{
  "num_key_value_heads": 3,
  "head_dim": 64,
  "rope_theta": 10000.0,
  "rope_fraction": 1.0,
  "qk_norm": true,
  "bias": "none",
  "init": "uniform",
  "decay_fraction": 1.0,
  "decay_shape": "linear"
}
Each number is 128 + 32 x the weight over its row's rms, rounded and kept within 0 to 255. Layers, rows and columns count from 0. Numbers have three digits each. The size before them is the row's rms in percent of the matrix's.

# layer 7 MLP up, 768x192, rms 0.175, rows 410-426, columns 0-191
097:167111132120094150129136088144101070160144119107092142085134147123110171106086109137169105143187107192121159153124132095129152139163079087222128085131124147141119084194094127086178142099153035098130127154160172100138112134113142110148103140120161129088198105125165110144088178097168114135166093074146126216112145096131094163110159143125128102117111152096133132135159113082117132162111070141139102162099106139098117112078143119098136161103118169119099133135074085084146118184113106086124081214173103106155071193100105077137163125161110142119100109189133103178147199099130158125
105:089096075176114112105136140147180134173150151150091104126097165119082117111168068135150094108083114152137156174104146044096026132128126103172085112177118149093129091114122134070137124181158127134120161090141095132121135133131145171088068095073166155116134166154088138166163125127195218162114133023170122103136089114150127148128107093095158113076137152140172069112113132114106162129202158133106127097077161168102150118127120044132146094123117161098157126144146130091098118099125124137144131118090102111142152127127107160101111095153093077115111129142096146123155105218104164119
103:152097114062137129134058160051141147078157132108060180150131113120104126083103131101118050079109136129106080118118200132140142121074092175149148135156111170127111151135186115104134097123149066139096076151112127147084174124143178131132132130140146093062088123144155112173138153128155135150127144162198156135109177142145155131161199129206012124165109157166179139078178101143106123124119128088170100104159150137110131089114112134125155189114165163145071126168132161124076157109115153182122127148122178129125136128070114133126125110146118162144152173102095150146063121120123153154
101:101147082148129081129109096087072087153124090165093112159147160087116131204137156106142159163139107136097104170124139116175117085176053161150178147157092161156109123121122164106112129187126090135127083058127131116081131122120105115086168131161161118133083084055155049135081122124108110156116138160124155115117133069121111102138146106150155125143134150129134156144116097136024164120173116115120232078148111097163141094159149161149103112137128149167110146070097134136082112153151104089196167212155179129121103149182125128109099130133092182108107114114108062102129154091154111143
102:115111139109146141164163182079108153142097115109075070138120158170153092157164126092139159118130140164117114116173119093142151100196113090102138164124112144144121122167115114088147144121169121073154138115191099097136150169116159082155070187163162101150138149139148088144097136181143125129123050109097136142090143189091096120118116071092097127126162144175125094181117180119138166116167149196138199166112092191166076109149126093113166098117166151123114129127138084137138116103089121106046153110080155158137101107126142057143215152089102117064101132123148120122073198160180133135
097:109091134118135076131075107146119118119120078165162092118169131070149176132153103178155134111173140109148144153131143201151147144199115129171116096093159158182069130122166061121128165103164106159181099105168048122081060097103107128099074062169192153147200129140131119084088084162116098123146139122164126136189150065113147192167103144102132172086125126114158132108154132155124170158145105203158123147125122093154131105155127110118105129172139133097080188122149143122080123117183130097099132180163135171146137120124140133115109089208164093087126137156170101099130152147113142119
109:069087168072129095143099182118113141145127143156139142067122144108122126126194143135122079106013151103164106134150133167149097128160145072166165168061078154127133134087215182143107134132078132106096131096167129138083198175157126103183106108098107106107128149145122109122120114089140084149101167085115130118129178131149107134147140133134158223073081086128140118146171123160121192061142122143141145097145185106091101105090123156118122072121127083152089165189130186125131143160139158070112116182142117106100113121137118142137148148137175142144070109119117119123155108154113103067
096:103120127085156081105196122136122100146149122137111188123114172138065091120068091137136109111102191118121072086103090137093134134138124103184116123127106089114150113085102128107097108154116094118111110113166152093142145125185121050166079158128124083103120120138163112162128133126149141156159163112146092111159081054109123057142095133142130188067086157102123069110137100129102124107087142180109169216145158106158198093084171139139196156157074121114120154082080149141126132139105168140101162124129161127120107166150096093106134138159153104174133096142112057112102106041108193094
103:075137087096058089122099089145130129131101084077145095133131155103107134117125154105126122132100088162092146088095209074161107136118147137121092129200075065081124145094127134127115146163161088143124078133180162072083130155150139178090132161127116104082116152136090119107141187144100145159166101144141091088131068095117074099122112122207192167157139108160133166204124053070093105146121182122118103110110114140121113137161108118113093139081159143109090134108080100111125142095074174133149092097115080131168119147112165132050140068090159104090105142131100179151167120157130150112
101:125120147147163167110128154129122126090096163092145137150204069132098082150186169108111144118095096100151152152067156091154140139126108208173097124134101153108086124101092148137101170141116063100099105111160144109160113169177127137112111056143194127179077137114060119119114118103136124105068078138182124137177169123113116150050101155157124183150089170122114138131159148079129136116156095161079107088179132145210146133157170155129151067150130098185170117127123119166127106142094185110151114087137083095142155114054137162096188134127141115110164138108145102140104142118121189071
107:105125149107109112157112138113166101073144136116128111131136169117134112089152125123150059085105138102159107161134130155081083119115098150176100180118134183176218122102100145182132156161113128144158106161143125116111096169082094160165074124104091146136172157094101156089151173190101090126175129142173167148171183155175138135075130114107110137116151157111186149102157126129063150143076102121098154126136173116176117213075141099082116121139089121134110144070135146122163100171102154089132042125089119126181107095058131158170080124188150101144173209127139137092139108094107133124
097:081100100086153156155066112143128106173131175162150147248179174133159170109124085146075072114119151124147137166168070159137191124110156136118075122156082156119158137135108130122094151150118149103126044115140114164170074139093132086089147082127114112080117124149160141119136164124143139118110127117165099127154146100164102169125147168095137143120114131149154105102099079081183145142168117142128142130078076085095131112101166128183146102129105172136079059146071136189122125103183118142143076126138177080177115054104158120127090128153158128142174138186122100138174100144164159086
098:137118129142137106214149065123094138157118136134158109177182131158154158128186120122086175159142084131104143147158092120115176120194118112122050107099043101088140154173136151063127146089126209174116146150160121064110126114039146133158104098156162088103146167166123096054100125109148157107143166153150116158109134062156133140132142167095076101083145157114131148131149144118190145147142122149113115133179103100133163121106118153090156103146186204091093165061143079148109148128168156163176098154126126104125177148170171086164112136123119133083140126153107117132085130091123124146
105:071113153089091164162111125166085153093068120081156160153086150130112108194173098140122111231097176100120120172162145143121154103160095106180087120072115110136121116101145137111119118126143142069125126150122159160180101119090158136215085160168147103126098172082149120145169156124133081148176093128135098165120151187052121129163153157111091177097133095118150137083162121136176157129088181135143085123115124165147134157091136133059120138127164163103128200093106092126177089114084115145108101076171196114123099091104159140117146086074121079112105143138146146083126136155178125139
096:135132105122133058128100163112123120189089162181108130105170154136087142160109132139154103107135120103093203108156098055128142116178110122160103049133131130123153096114141140036129127093108142105091172124049141151185119158132101137164128193111135117156115122186123077164078095098155128108159119184118156119115108155169142107116150150123166121100085181150110168085156075109150170035150118159106164088131125124154127093130080137057169139130141135081121143171165149150117124199086095198097148123128120125124166123156089111090120124166124063116147122123126141102139089094117165207
108:147066095085149145181134123054083207110181141038121120123128203149087126114163086169128136107117089130103096132135195106137090113189130099158135168101128100149074111106106085139101144175167131120146109129067123153146087133099056123142126080109087084133161118138124124084107099143105161092112179078152083123173159105066082113129183104144170166126118157158126143108166143124156155159086166113069157131129113138126168097144148112154087161089122152095141138126112099180141143100136088100171099136118074158170195159119138110136103102102115118065108122121059079139082107095121146135
102:170132125162104177098102146130136181111143153179061123165106134150172132175123165154087150140127088188138154128136057150181190112104148120096098116126128115127170078195123102146123136144146093195073155170137117112074145143058149099152149121104097136143097170167173177190125205159102100153140124156136162144134092110152041168104119092133150128115105193103109140108133132169142201144102122077095133078153161125109112122072154144115150173090114092148181190122129153124151115129114127095157145132093176150060138138152089129138149119082126101088139200107113148171137087075141109128
# layer 7 MLP down (transposed), 768x192, rms 0.0946, rows 410-426, columns 0-191
111:095122099106140132159139099094089116158141109079171124104135090133183088130166126137119178144101151158089101079179119193095084092105175121074219133085153111116089127110136130130186119164086178133152126081103099134148111115149140136101084165184168114164153125187112117073143131108116125174080122102113079161192076110114141146171096081083069136146140185175086104122127105120121149150202176141050132134109127125126104074162129101124135112120149094092171137140173181129168138051159150077179185156145159140112130134093117138108129137171091097176107117149110113125146141138112112195
104:154087184035134108098171136120183159094137177128144117120165123097140205068159168099105153097140173142125094091137117079166127116143096045122070128054116080126095163145144067130122123145114140105105147121183085110096119125097116049120141106159087136133136155148087147154075132199088141107138090164123102110121096160127102132087144124154140093090158119114133125136179122125123145130163134099122105138180077112176116132121135127150107129112157112197141182125146157104094075156059104115112111093172109143123123156152140153084160141145100164147133147123223117167124056124197176147
099:121140110138090126129098155119149131122085170065159098155123121131119150163126110112089126105113172154120154089178148169105232097098134169130148194122093166138123149150174086131127106130121140116118156127116111081119126124095065094110124111100104098101140149100099240126099165136129117131084068115161144154085120171095106126111133193128119110121154102144154170107123119170149089223105129127158126108100091165102135050192132137143139112080171120150166130125148135143154177167111124101104172138109157115096145134098107147165079038099140164160131096142050175111051147188105117172
095:133140247144139119139051153116174138112084110104150129144138112072098177124087121097144075102164147113116092128157114154102125203133164117138120137114134094096144134113142149179203132153138136163087152199084113146137143147197119091101130155110107151099095172191157179106103160148145125133112153119138091109126148109074175143211134099148104167200150099130156093057150106161194103106080102125160126150103179115152136197121133154135107155163137148150107110173142108106114115104083170136121128105067114182094101141093131133149148109148082105122135157188139135125114071157068164138
108:132191122146130101092060155135098119140088162126126091105075181120144150160121093062176115113162148112083126104093107158067163119131151180092070074147156101115132161104119113150156123089117110178112126179159143162122138087054082091096139181090132165116110086118135104138136128085164144127113098132132136128112166159159130103148106163100144129089123071084110205137156160139160151180138122133136107066130134131141134090064137079172177175157106115096135123120123156065084206164178108173120157168144135067062150169119112127115067133150106144127084058096119149175138128109162090137
103:192154141182141116174127203085089114137106122076083125130114140130110067100114104106109129122132112164156151111151110071090177100127116138156153162145163125105150119119090146119156074143082120087127133155129175137119138145120100112111212099076070146055118177117077129109104198056099170161077154155112169098079170208141146133152117145104159083128091117160109177121094151106122093139111076097125121160076091153102079152140155147125160052128117143144153111111159080108130140154091162134102097126103161117094134141124068134161107135120106110141168137110120220170155121141113084055
105:094131161109159105152131145179112072104154117147151102115121110189127074137198147150122080136075120070164130105098071197138114121165120107143141151102120150143115109155139101100102135140104128170126125101169034148105176131118196134098134091084119184119157158161167142159107080107161128162080110103100062127101155178145117171136188136143120153115112102178141147145167122119119111107146164079180164113140130144079115085093123119104083091124126136138113079138203149113093135165180118129111174119211137134152107154135197153212194137100111098099108159195140097157134142082144121091
095:187133131196100113139129095129123213132151161135139114180115078153126153120095188103094111121105124149119103134150115117160119114151111140056093161147078134195154103128113090137139108083078090147100163187077148099132160196138136152097143109174132182143115145150123140082184136103106144160134148140111132098132167194165115084155196142144088175122129184124117136075146089089151110163158135171106139097126107111182073085138150143094129088117105110118144076120102131128106114141150167039134168111138102098114160198139141188177156129056129083111132180102130080153065166127147109166
098:104181211180139183095149123101160170159112190103112153141114115060162154137160104139134134054147173132145126185150075162183059112187117153126068090130095144085123131162088168145189084122126097159069159132132146106100110095148121119093104133089063167149100115175130123150111181109140152156161119132095086109103130157106132143087142113115183114120138145097136100090087152098123106118145126120133167151193092110152100173133076060165159157148145154138136119120148101104082132154162150204126118157097185141147178103100087152149109101189066138107168139114135092148130111137101188108
115:080133154173078108151114087076126114080122111092181128165126158080139089123052118073164112099122169120199165055157118118097080140134122155157146113120186089160114146142148101171158097132121108053140151136150093156131175107093076088145151163100114113125117129069168099112165198133141154101110143143179149153139114119141156081098120134169117143145100119120197118053143092098151123141131130162120103125098108033163192139174118152118186163139119132125171153138074143173120092065135067102114083187127156148116095165153106153170146118113135068089110123116134131120184148108125112138
109:110109165152131155125186134115176124173078160163115087162043125079058137096211135173147092142065118109131161150133089190149153135120162210143141134098132127139124124107143110124144155128211168163174148186115127133154090132125118128157144163086110128136137112149149112159113135094161087119151139164146114062117125101140151201149155076121134055119122144164148168061097144152155131127169091091078112145105126179177168153081179084116075096122141118176081140092155171124177131115111150108090148144125117084122137166087147064088096061165134074125139109102126137134120123142123110153
093:115115077149125090128154135170212110196165094163145108114212138101118149175137113113133153065142137164132086133125125111177134127150160133101154118140128084131073140097153169129087178122155156193127159151166093117181096149115136149146123120119058174152063166144093145083065114099098074076149057114128125133125134116167123129141051152132136103159061169105166133149100105163168128080139125104139109125144148160153111129170127099113192129095108173100202134137132153163111092170103143134095129084082120137089133177143094170060139152162140114090129170113145127115215094096145124121
100:136159065147108082127132160134167145126146089099090118100138166117163103121142117137158104154110125125164090131156127095127125061143117118146165150120143090159141158139112135135145079077137122102158199093151159144156154219100122133110080107038057093106141167142118157199137095171123165148131124101083080105147137084117128114118082070113127131068095125123105155040097134102162106123129111103127145124073123194116130078176128055109179160175060087085100134128140117088134134164107096096080106105126120147145163101165090182136155117164156095066167115107096175119169124170081120130
122:109121118095119091173123146136061117056045140093139108111102137147149140171138124116125159170110162105113176204130097150106109092126134140188075132062121145149124123142163126148104118107165159128123100205103129129203141099102152110127155164178124092139174135133146147134120150082164124103140071138127186163116149149053155112176180107150096189118124110120127226056111097154129160124072135190127150170127135103132137185126142165109124136128168142085128148115149118153146108088112105135089097103187155114172093130129139153111176167090178150064163165143169182136111126134194099147
097:072170138156104129130082134119135137207125097144093148103113167131164124081162066135108097141119159139180100083158123126142110144067161117143096096233130150090119071057130048121145159099151159171117091106101104137139093092091168107140113139111141082128118146130148143130076083129148106098125130108136143123097100150108094109114107147136135143110081041169103075098123159101116059114160166126115139140122140124134135130159151154127125166192160085157095144160133169195172134127080036150128155123067102149119116151115136137132175145212067140126082112140073104118131097076098098143
111:082098116119093103090119114072186102148111139059091087162136149162135103158098118118056090118083152124127140216151134086124165086106126118121101100163168188106108123158172122138140164149150098111188097118123128132150104107095175152108040082153139083099127057052167110151177135099151097084091130187139072127147143158162081174140125097132099188145100190122125128095080133161119113122124141076154131103108110152130121063146163146136116188145162185059147093137117119123149170091108129084168121118121129116146103144144118141112121136120188143162139088115136096093053127157104149176
110:159179100081067160107153174173142117144138082178100128184107115100111113088117094113063116118130075067068163119145152099091122123117108188086107147120136181154146055145166125080132072148107138133172102136104102109119140103100074164139125130149187117078171131148067088169108183168111159135100148127134100123230098096126131147132122196166123171106120099150143058134107164133123165137127144118141105122157120106103116154156104187142146133156127078093076098082103142134123185111116106110126086113143065107158125117099145166137070097070125146157080125138172157122126117124043126149